Each number is 128 + 24 x the weight over its row's rms, rounded and kept within 0 to 255. Layers, rows and columns count from 0. Numbers have three digits each. The size before them is the row's rms in percent of the matrix's.

# layer 13 MLP gate, 448x160, rms 0.275, rows 330-447, columns 80-159
101:122129139161167147157183158139116126155123148150134150126138144128097159162075146099109134144155149077106163143093136129106183096128116104116140108147132118153159129095132094078125119149121108110155104127137132113107108092129161100142130153
101:098119116134143148173130141126101155152173137118116136165144144124151129182124124115121142167128126093127128099156128114126112112107131079128141151124135133144112134131109131140130142123143110104118101122106138096141116076108119152140051091
099:119131110152122133137131080138119156140115135094102117098122144146119112130118087173102160150126135132138105133083115141117152125089132163129134160143100160149126134107135144174127149117079155130120118138133101147110147189126086137113105139
098:152142142115122110141157166172113105104110116157159158121112094158147165147090101092108128148162116132113078169147124130156134149113119079178152131138171088142141118121115099110085134151147126081129172131099122183096127122144155147123135135
098:103120163121111109150146088140129130108127112141144150103130163145139066135128096094169117160169155093139135061124091148105145086096094109138132171087159140168113071133117099153112148106093141098112148126112089082112135133124121155149129127
101:131135110086094147131096144137145098110073124163117111104141091100144112071132091128142106149129125112108155175173152110136127124114128147153157110138130177118147163140170145123147129117120138136163123096123078148120133109085102148139161109
104:131147094147136098153127130121137101121088148107132124117151117099153126109116102090141153103171093142156117094149162153140164127099153141160117111129090153120193077153129151092116123118097133115142133197099127179180099126164122122113126121
100:145116095108116117121113156135151119130141128118122117129117150114113150135142129194152133167155139104111088118132118148143150187073107122092119121080149163176132105146143094078106158123148132151111134153145109104150129110135135121102129110
100:132122116168166157112155124110119152139132152122151169052153139139148185178179117111123135119134156147145157106134113120146130148113141135159125093165089151154124102130129095154120143119083168165143141149139073172138131147113137086121176155
100:156103162157205108138133112146126105175156127135136134105109145136073117163149122150160113073127202134093100091108126140155112134095105125134175120108097116134108127134158133104127149129108146165098126099149148154099127128121092174131131148
098:143136115146144123122118117162129171138117083119138084137134127141126178098173150104098114119107172106145121129167125115136137128118145172091134093119116173142166116127138139127160134112116085164132133105096107153114127119122146117106102079
102:127095195114148103099174126157129144096103127155135090129153105124102144160171125082107106166074089152121147106154078141136160100114164124110148118121127168152152097142108147131088107105167119097131121122146157132079142115113157108128131132
098:166096131156124130112129138092113193119067168098148178153091174137106152124150124154150141152163110110118143134095123127145125114106099141123137139120155111141120140131160101120111142108149089156121141132115161179145153123127130110113117138
102:086123119100130096188165124135166130113165156146133141183148085119145119131149124154128107117159183163140118093155149113097126150114147195158146121143139156119120165113155129116130136139163102061100156148151118133138146132116150102087192081
103:113139122161154131133077164120105151148130106153115099136115121149134142150156157122099099109114116124067116176130120148108151117146123150149100165137138083137103120118105148082085124149121132097083122156148142157129073134082122094099146126
094:144075134151124151162124145151149113114118133155150155121140114132141117137140147081144125120083121147136165107124104157070128165166109150116118131114115131100165112139161114125128158148127111109154156166129125158103129086143121147146128121
101:147149149139152161144123102129111141131147122162121111115151157141121155151111146081106128123149170100116118138126137133145112134127148133124141102146168142116198114171127111091129128140071145162107140139123091144120150135129103121100103150
098:192167197120143156137139120141117091146114118156135154075163139100106119061143149125125111142177121124122131135095121139165147143120147120132129115099124117102098113144127123153151141115132121140096118136148092115139144145130160154112143115
101:119121135136085161132113130134113145106105135111167089107135146124115125126136092104129118076070141143082137111110113123120157127124174124082171148142084132153105110111099134165140144134143131124136114109146168139137160093105139151137111130
108:096136112144140128148142121098112180131115124143167170104089142107155136146135139101097089156126134144147147142094130096112131118099116145118117090129128089158055126159092120116131169116085140135111113146159125101150140161123149141110154133
105:128126143162138127129125167165120128075089114185108130138117104166164137116163132149135109087133113141079094119136161109149161166109095093105096110106108186123121157093127114126146179158116125122123129074116102131123076126134132094125125116
101:150160162124089110150118170148125128099127116127129121131148156141163137126132082126127139131138081138133124137086111119087151160107142122119116125174136193152118136116106133114135117133130068116136095115145144130173086098132175159113145112
102:137190168139152119103159120140124171113124135108091118152141152143087109114139111145119154102111139126110100157158123107108111164129159153177119129124133102136144156066127138117130139078114147095114109161120161148098112110110124121170146082
094:143177119111092081086150132131167148136115149176125103150121101154124115092169128112077109170126126140130144097114111111151113124121107121151107138154171146133148113116161101123137139131173157095133107080155123125149142141162179149111128126
100:144121136115100129060159162110151142078112087098106107115092080108152131136139138119159144152146102103142131085128129112105100112118157134101146108169106147154128114108170123119135153125139126086137150165133137131104131101193134157075113135
100:141138144089130098109159141103136118130129122193117148145149175128128131161134153138112099108177101138115118121150142101113107127101131131138106147123145143136110128084157079159167162157123145183108137151146076159080129099089103088134121110
094:138111130155133100155134094105175148121128182172126126123127159140143131113154152123141130154139108122112150162137057117102112120111135134099128165145116093131146126146170116132150102101097128119124135127148116090174143150121129084157121118
100:099171126109136143162137137154121149119132142117135093133143121154118124071104166145155118121132156121131122133102145103080168099122099140131096164127103139150108150133165071092140139109172155110095154123123146151119117126153110109103128157
106:131103136131135092151127111108128086138120136120081069129120141106152109121088150107120090110134107082108145102152082114170130150136161061116108101101152155102150096147107124102121152141131144121141148168106103082126149105135142144157121143
103:130114109152090137114092119086133144140119162119101119130123116159146127116112147134121098113099090111123114154131132129084127148164094105168132136110090123103129124066145079105119130082162131139106147128136108173144129119172165150159159114
097:157100133163146120121115140147104182132155158158095129087153100089105108124156152129123107146119148138146143149122169091100159126086119121179102100148112115145120099097091112177085094131113140092162134131143121097164146123146135131112154163
099:093105094121099105102137160152147098189126106119133124098120139132149110121135130136130100082112161101090091087101115116147117143109112111149124160143149147149179107149132097123128119131144130116117147154104153155144111150122106106130157139
104:155132140105130179138103162143077095121167167111141110123126121130139125190144111143124106156142132142164106138078141120128137146124116148123124139156173103143117073083158168120064130130095125078133119176121087142135132098163093129115151144
100:174125102175139135133133094160140128158142126148120136118108120159137148132111162106108077145124102098110149145144100137165129139123122108092123137080134096172129129158142085126077167150154127140181133149104130118126139118154157097096095151
097:092115151120126138123100113130116131118092119143118111123150187132129121164120142125160151164108125138106133127090100145110142131096129188154127128144118147168063128128134106119147102129150109137124137141140139184103115120141105107116126060
092:139127157111111109117119085119138130142123119112138088185091122124152104125135132128137132140162128152112100102173131147085138151146157133126124135159147137134122149137137117202134154127105111066124130158137163138133142107133116105126135130
096:134129117087119106152134129111100112113135139121118136164071156145097108126128109158150131096145138144124098142111137126166111141146142204140126143163112121114134084103107133122122108128118131136129099118114132107124089145128142139085127138
105:165145165105155165096154139106183088151117154088143120133115110146079137157158136095089108168099117071143109087163094125128124166157128129111143106135150101174131115138105137085117121114179130107133127151164140136157125101111121112187088108
100:141118111126154126146116155140141133139132130125084128127152134107110126143125142128096116075134130135092082126170104136123101142103130107143083154124131140166116117107175192167092098086183106129121110122130107167132139138146141128152116096
096:135129152126134112121135101133137147129114133134165112169141152144149104144174145139112114141105124158062104161162120140141180110142148133181124139136133153172126142135132124125145121122159137126125104121150146133142090128167140152090078146
102:130099108144165128057164130108122133123129127140143129121110109069133140168144135109102151153151159160134132142123135125120098137096129146160122117090154130140105105147125096100156124094093095144119110118137117141111143126146158137121113147
105:134125163131142131115145112126149135141090112112089132082128090143098160174093129080158100117155145128131106095132126132104156108133187119111106121105172120114127124146118124180114126136160135126148134168095130139140121107109133111113179126
101:095165117144130183108155176183112127116125142140124104117107166114118132109151166102176144142087103150149081128114126124143122133126097147138136097140123157133165090140126156099109127139170128141176131120131122120121146069139125124127135156
104:133131117116137132161099125096137136162139166114101067117124124120165111115131135133147151115102181148131112108121119118184139143078153121117127146078100111125111130152134140101113139117128092123127120158131142142102130144170134135129119083
095:151154081147114128106097114074175171138126107121104133161136145141112139154131125149105154134086111128124108067135154161126115108104134112160145103127145137166125099089158140130139162085124105119133159106080137106127106130090153172106158088
102:099139166151094137113125137088164115121104123111140154082161149114104094150137169147142142112081117116123133094149081109111172088129177153089165109129134137104117126123131165086117131148119136145090137153093113130163075060105133091119147122
099:113164118095119093145131143084166142168148137138122085116130125122160141180147115152146097113110128162108140161157119129120109162090117117143157146159138190094148135059129110138149103121108100121140148146120105119119109079136115118125180121
099:110128130126110117129161116135132081117119082111115161146100114115146122125118120098095112130116142124118157147158092140130136158110153134128162098135104139113154110039127096126116109118131127110156141166118156122177174085147127165118139087
106:108108114158147153040147088106155146125139139114126124147125133081178131133131145146091117178169087115112131139138132141144135106124124117125127131145110139128109171135173095166133116154159198127139128103116145137120179122141151163157138152
101:151080108142122106132147139111127160132130128142090115159141139177145176166135122116140162164114105119129131111112091108103147136089130085096112070194081158153171165111149093155134155086110147138158102136105155154144124133106076121153137143
098:145151167164132105143165153122134092163113163176126107122115110122109090122087176123140121160142115112129128120129122162125139096079128127125120105133128150132092124095150126152167148150149158084127132121122117088099116124162121122124159123
095:132138163173104116159142154125125132127111130125116149109141100140147121114167126118128112132114108087166134123120113118131145098113138110183101205186100107163142162159128108135120145142114109173113117141114109120151098098177134111144156138
097:115162167119124145113145129125133095133136185161140128149157167121131107127091100097143090141123110106161129129147115101136123100119136102120102122111088129144162139109152145148095109150126150162109120152136126140109161178154122117160112113
094:100135105110086109145142124124133133133124154118118135085134124125111131167158159168111137142152064097158133109119127137109134121120138110100120153121142094147123104100112102122120113086142176175124170116125113136142117189132114114101141082
099:159106137165170169131124128140144152124130130092137106144116152187093124125120133137152096105091147160124089138108128130108142159146148178160142145115118141133073151111079146103138177139122122136146130136135128110151101091167107154114159091
097:096142094169113117087090130130100151163117120129167124111097104134141146103126150132097139083126106173104136159139113120099121133111124128161120099100116165159150103117146105165093136119137100092175161149116145109104159157156120109108137116
107:078125164100193145098094166124093089147111132157126124172140116130126161104136108128147116139102174089126134145128107129085092131133140159124146112147085166128143123116087112137122124098097095122083172131176107153124149133115108170113177142
104:118071138098105112087114121186118120131091076141105128144122116124129116099159139115121126148111136121138102093136159131105117127175123133166098170143167123142133106142122122124128131099097168168139101117109171099078107127097108155087119105
099:110141080139131111104119152083123126130138131156157135169116104131077108128115145100146119139145092146092121109114112152158136105087131154161172171118153151140139104144129162113139147155128099157117085154107125131119111101087067091111178101
106:130131100140167163113116150125113148152155157120131100147108124165172167134148174128134132146148102123104050120137086178146118103144136137142140100135149140165098161125119140106125163146112153150109153084115176111117142140125124105171144140
104:159133130125080125093149108095134095086111101137106097157143110183121106150129127123148142114195086161129084156129092118200103134114165123150121138109099142171111086154103125125113122158145184133139099134107112154132127094130129117126116133
101:143162130106104158122161137161124108089129161125098127114145130149175122117105108124161118089104103095134127092107124116113099118136134123138110154093112140065102125146127150133122111120102101109143138116108118138122098065156166160124127113
094:187126152101183150144132141129103156113132119124151119123101101113153141143151110122175143168181113126109134079139073150127127121096115115112132148133120137154138143141111093093135145123177133128145125128101101087174109138146142153105122132
104:145122098143126080128062121108138117126098144103151096115115148142140138175114110085117162119110125099068131077132133124122105122124161117144150130096060139148142161141099106110146153160141140116065169139135127111126136136115123127134122177
099:123171140141129127151132099127177098117121068085166115096128162143143161113136122132111164147131095139109094111129135137134115148124095126132146089149083129185089153204087133104132134168104136144116093146151108157168146140124100090133190113
098:156112144132122163174137102154100159102080124155114129158119144102100114164110138139095164117130099120113081110124118084084145159120121140111148106133136138072137118123119109100114124122100088160107121108106112136128148145173108054118112131
097:116091128135106146139128126150094163117116161099087072154095135172180151147181133162084141082103146114083141137127147136112153111120141126124113096145127175132116127123131118104150099143146107114142121119174078135101135148154106113167185109
098:138087111108124176129148147159118159103131111151143134154097134151147081128159158159106132099176109128154132098121132153131145131090165120092125180100176094169170099121124115164148148095105109082143106107143145123127181131122156123134138142
097:091162178149159169093131138103121136095100115168100126104142136132105147180135150155147131107115119116126112115137135131150132090141154154176121120146165097119089146131104139108151125101141114143113093080091135135141100126173124094119124123
099:132139113152103131070126122112137118085167171143125124117142156101161148121156096111128116109118162120101160141130130121140141128147158111091123147135112146149119129078085116148167145110140140125088083151112131145128125055108169108119130163
105:100099087098086121120126128120104122129118098143090092105122147136104143140120099135106127115132145132127123159132126112137128125129132137126162123142178112130108112094141084141157146154122130099131167143112152133097119116100119152119129117
098:113143138109104143129123151162140173122091160090113134108111178125120098098083107162144155157099152143100174144149116114177142102121104139083125108170151106150150084086144138119165130147108129152113112095160092108125123120122130122146178138
099:082108154111094125102126118113144133127167104124106107124111130075120126099138106129111168124138118133150135123138121138126069123121090155110128119113093071126117129102133125156103113107070137115104145110130109165109110119108108111124133129
101:131151154133139141124123097137123129147112159132121136130145114098106103121147146165112112097068117126143112163163145107126132103090121104094079100087097148118136131126125170079150130127128129136088116110128117150135142084075110148130192097
108:129105145127131103148152131118165105128135119074089097106146113133178131168146139131111097148070133136075078102159164135159125102141125131194091130140104073117130122101128139086099166160125152152115086138117138118090117138088114119133128151
098:111132138093108123117086153158142125110120159122128117122144150125133140121112087159143118109142086129125141112139111121184096137127119124111159184128138157096155066090100143180142134167105105112196125118080111155113152101112147131110115117
101:124175124107086119148124098092130156115135132145126136118119101187108141139091172105143121139107083151123135122135124134124095123115152141140105070146163110124146130171132097111118152101151120145109091173140137143128146136131112114141092137
103:148095127122122075087136125127166183150140158104108147121136143108130137149136091132137116117164105103116100136118110137090092175143092145105100161151086128107143120165091137088137088112128102155115148101112097126094134058118087133132108169
098:129150117080145112136138132093124135116097141128115086116156116151139117150074137113130156156154143106075153118121117125136150122070144146164156130157128109132146181101123160154130126129143092123081115135106130148137091133177098126101118118
104:155134090105156159084108077104162127140166146110134084098120146133130107120112143120153093128079152123050141113142096130139144092105136114110114137145089161124126120115155133123139141112178146148110137081139147146118101106123112169145151151
095:197134155126146114170127172137141149114140117073110106107117170131127128125103114097112087169111123139121138119123107167146133110149112098054138105118143126135139115090151117148112128109074143188134153110102129108133173078146069158064130123
102:129141122105098151166167102158121100111110191146111147131101098125116127141133128145111142112129128122130156154141135102125135041147114152159122128154141128132147116082143100174148115162101095129103153115087134148178121173135113142086140151
099:151111137134155129155095128121115091089146133133137126165141111084088168105077145088123111133139151139143076116123172115096137124135107091142106098158115127134133102118141116126094131101118111110106122152172143150146137122155165108099101136
107:069126139129133157107099107064159113090147121166144103110097105158115098142095082123105125093119131151148111173116121119134179086100146141167090096145121080117100137107112121117095144128181139162119127103124153098110101140108190126102120176
098:087146110180077116152127160133102149164091174129100098138090088114151191133146139104164130159113091109144152118135126133138147176087153168163115135104122109114126102118177184081094132141125118117142134092120159125126113122131156190065116140
099:095120144121133140157146128091154166122108104154149130140090081139110122125101150093125122098145086143113109110142111133120135150144137133146137114179130101185118081087091132137164142139084099122160093121104153122141119163105122075105128146
097:199089121108129134115125128130136134150116113117155109129110121110170134169180084129138137129107074110101087124175135126111113173105134114122159115163121137136115119148119169158118149103133134112124115173115128175125111147133125130086139130
093:078125146142131144121167087109123144113121103108161147130105210128185135137112141117133112155148135146145130132112111161089143134113112089108073110094090190125122134090095130181173160107136080102129115142107124151124112147140109128183166110
097:121102141159092132154105126121148147146109133118127138090112156141103107125118100128093151114122115112108122137157128118115163129139119129139152154136126105094133124107199092122119135125109152094176140159110134090091136075080107128122123188
096:127126114153134125098113123124131146128135145166095140161127120085103114094182114129158118090156168189085102119090101138136172107128166182106159093160119119106141092102138104144136110094160147128131092128122161147124132132138159116152174096
098:150131094134076136112102121156094129159134150132124090092091114122108109134128174104118110169138161125142118115149081200133154101138104120168107140151107145122124116093143138102134149102121103171148131132095119143116118143126096085139152100
105:087102149113166113202110114112126117082064124152102147117099138123149117105136133135099107127129129127086057135148130104129122123125108120138108129092110141144144129128155088114166124106091111124120119116137166162152131108125111138129131086
087:127133143137116132113134126151108118156169112137094171119151126117134129143129130136126095112141098175136105098105122146204134086106133145124145147123093145164115158107134135136153147128099110110101141128166108135138109162136146170165141140
095:118143166159131142161174094148136142135151099179116122120102112139118149115171093135113106158098143106120108127122115128132099144147119100163143165136155126133130129166143118124112097163123135126126123109107143118138090109140093118119127107
102:101132096137114082137118172120103112122107123146135161143134123160131100115188110113103155129118106106105169121174102119128142155098134124104137133110136140175077101123117145089158163137109181166107119105125124169125127153153136085094132117
101:165125136128099121123115101180116120135151161137118131111137136119164144135138088150161142154121072097177163147104109119137102140103109145165121128160132108108118115110119110150159119079091114095160113152139139130139102115102176122141175150
107:123146123130079097102157127151152153087108103131133109103103114135094113160115125118130089107120120094101121114130140107111127058163146172113107117154138136135147145128091142100102102118156110129132113132151133118123153152140102138076138120
100:121131178133149146131109113159134078133084136117131095132162104135129090129129148150130135151145138133091119128154094104147156131151120146090110120107158149139140095154096103131134096116153162169136119143121148167143137126103126100098101172
098:127129143079151127142121145103143143102100115122195142119165106124157095125133114115140134077079127086143140117140157146084152142102092108104128128150115137172110111096148078076126119134127152153094132144117145138140140124123124168142189072
098:097145134199154136117121125157140151105113145141110155119152093158107145197121149139128121141111127147152116112098121128137161150114100146134152091134139123177117122128109096162127132151116113161120151096132101130182152156095097147103105136
097:072155131126107146187159102125143133180122096111078150124124104111093117134115124118117089123118111126093120143123106101131109095100158174103109066100111119149154110113131164128142139119141124139170092133118127143150145089111103139147137134
094:155143149142084108149164087105134136126167114106161144147058127135154125136140151134127125126137140097125142112148094152122139113152163111130132138157109113133111121100136123127080123129108142108097079162139124099153123115118170139096141129
101:118098163120149116100092139118157162136184144115155087110102135126202103145152086126179127156132173132127154121123171086078125120142153163099104119097123155117123139126125109084122155136135126091156109134101121122090105138153122090098142140
106:163124118112125123166132139163118085117152109165112156118130117119136115156160106150132112119155146122112085159122103116137133101122122086140159113141173146133124133123114164114125124126206166152134150112139129142173102149133146160136131090
100:064101153105112123135135159077117141123102142168131132128122154129121170115108147145135134152081102109152146123138138145126129106113170142115102145114166140147154126088140138124100103119090145089126106133135137131174140097159106136115158143
102:098134160145142128113136140064120129155113138112116123123107168128146156132151133128136143147136137102143102141170134095083129142120080134139111067106086147137128159129113142137136114155144101136156135153135143110147159159122141127082110124
096:147138179131115092116124123136119140123154144142168133107129117143130107121114133118149077149102093118133101136112121131102100148104138102135105154144075108104107132124112159124108161094130111134115094149125102100130088103110107144122145110
103:125137085112102104140098129179121113135142175121111150138166114116107159111150146149124154146155129103057082166085152150142132126147111130082141162139142115123148105084164129101089137108164111121135155099126128156103107122116086143150158113
097:118133165089108121153142152134157168130134110145150161143100121141094127100141153163158129141133097183147122141128132138111155106070103155093150157098141124109092092107143142160109125162164108121130122113138155171118138139121122110092136165
100:101128183167157132135119151126110157168135143145172073124125115155158135072121115162157118148148102108129151127098125155107138130135123151100107139113210119148105111102146156096080132148113113095103077088126093097067110122160127128110116147
094:117145141092156128130139083145153168153111086148122109163111105113158134093109114128134119126102125089102116169162126177141176139104118098132156124103080111120156134105122134135100121110135091130164148118120102130113122076161123177137142080
098:152098142080115149105111114132169137139136138162113084095146143145094146133093114126144165165137105132146130122128132119095109137137176159129143127136146150135161092113120155132157108079160118153115165163085106129140125139149162174190117111
102:118130152109152098137120136113101109128120106090112106138110097136110144130120140127178122141152136149120158172108156137087141152147149087096160181106154149169080124092163124154150166137101124119088126129101155136079132070145125146105126151
100:151144130126089119140157142122111118132112153132121157157123148103141115181133121130147103130139172160113128138124107115095102153134156187099099093108143117082091125125135135115086115105119123127074141101031143098129092124136164134123162082
095:074126167091131135120118113108153123134128097098108091117112117153102173138112118175051127116130163130095110133111165173115140145127117134121157171096090118115116098105119120126110132078133121150122152130134077131128127120145150143117102060
102:119122097127131164104123115148151129102099136096114129140135143100111103093138138112118101128134070097089135067117091122129155127105147130140132115128074094111111119178192166082130136108100077111131116140146146116197144132109134169114122130
092:106149124148102128153148092129107149136129104113114148135094090138129133154125132160091150111144129136135123112120111140148158092136135129086161124136120149177108081072137144118092138142112102163132110140128116143127176125135143110157084106
098:110111128119110142137124142118148118145131136130073115092100148124141117108143115174109092140117144146113130104141131124120127138154139150168096122082148142096170121097175105133125135109126130177111088176141127120125137102164157124149092106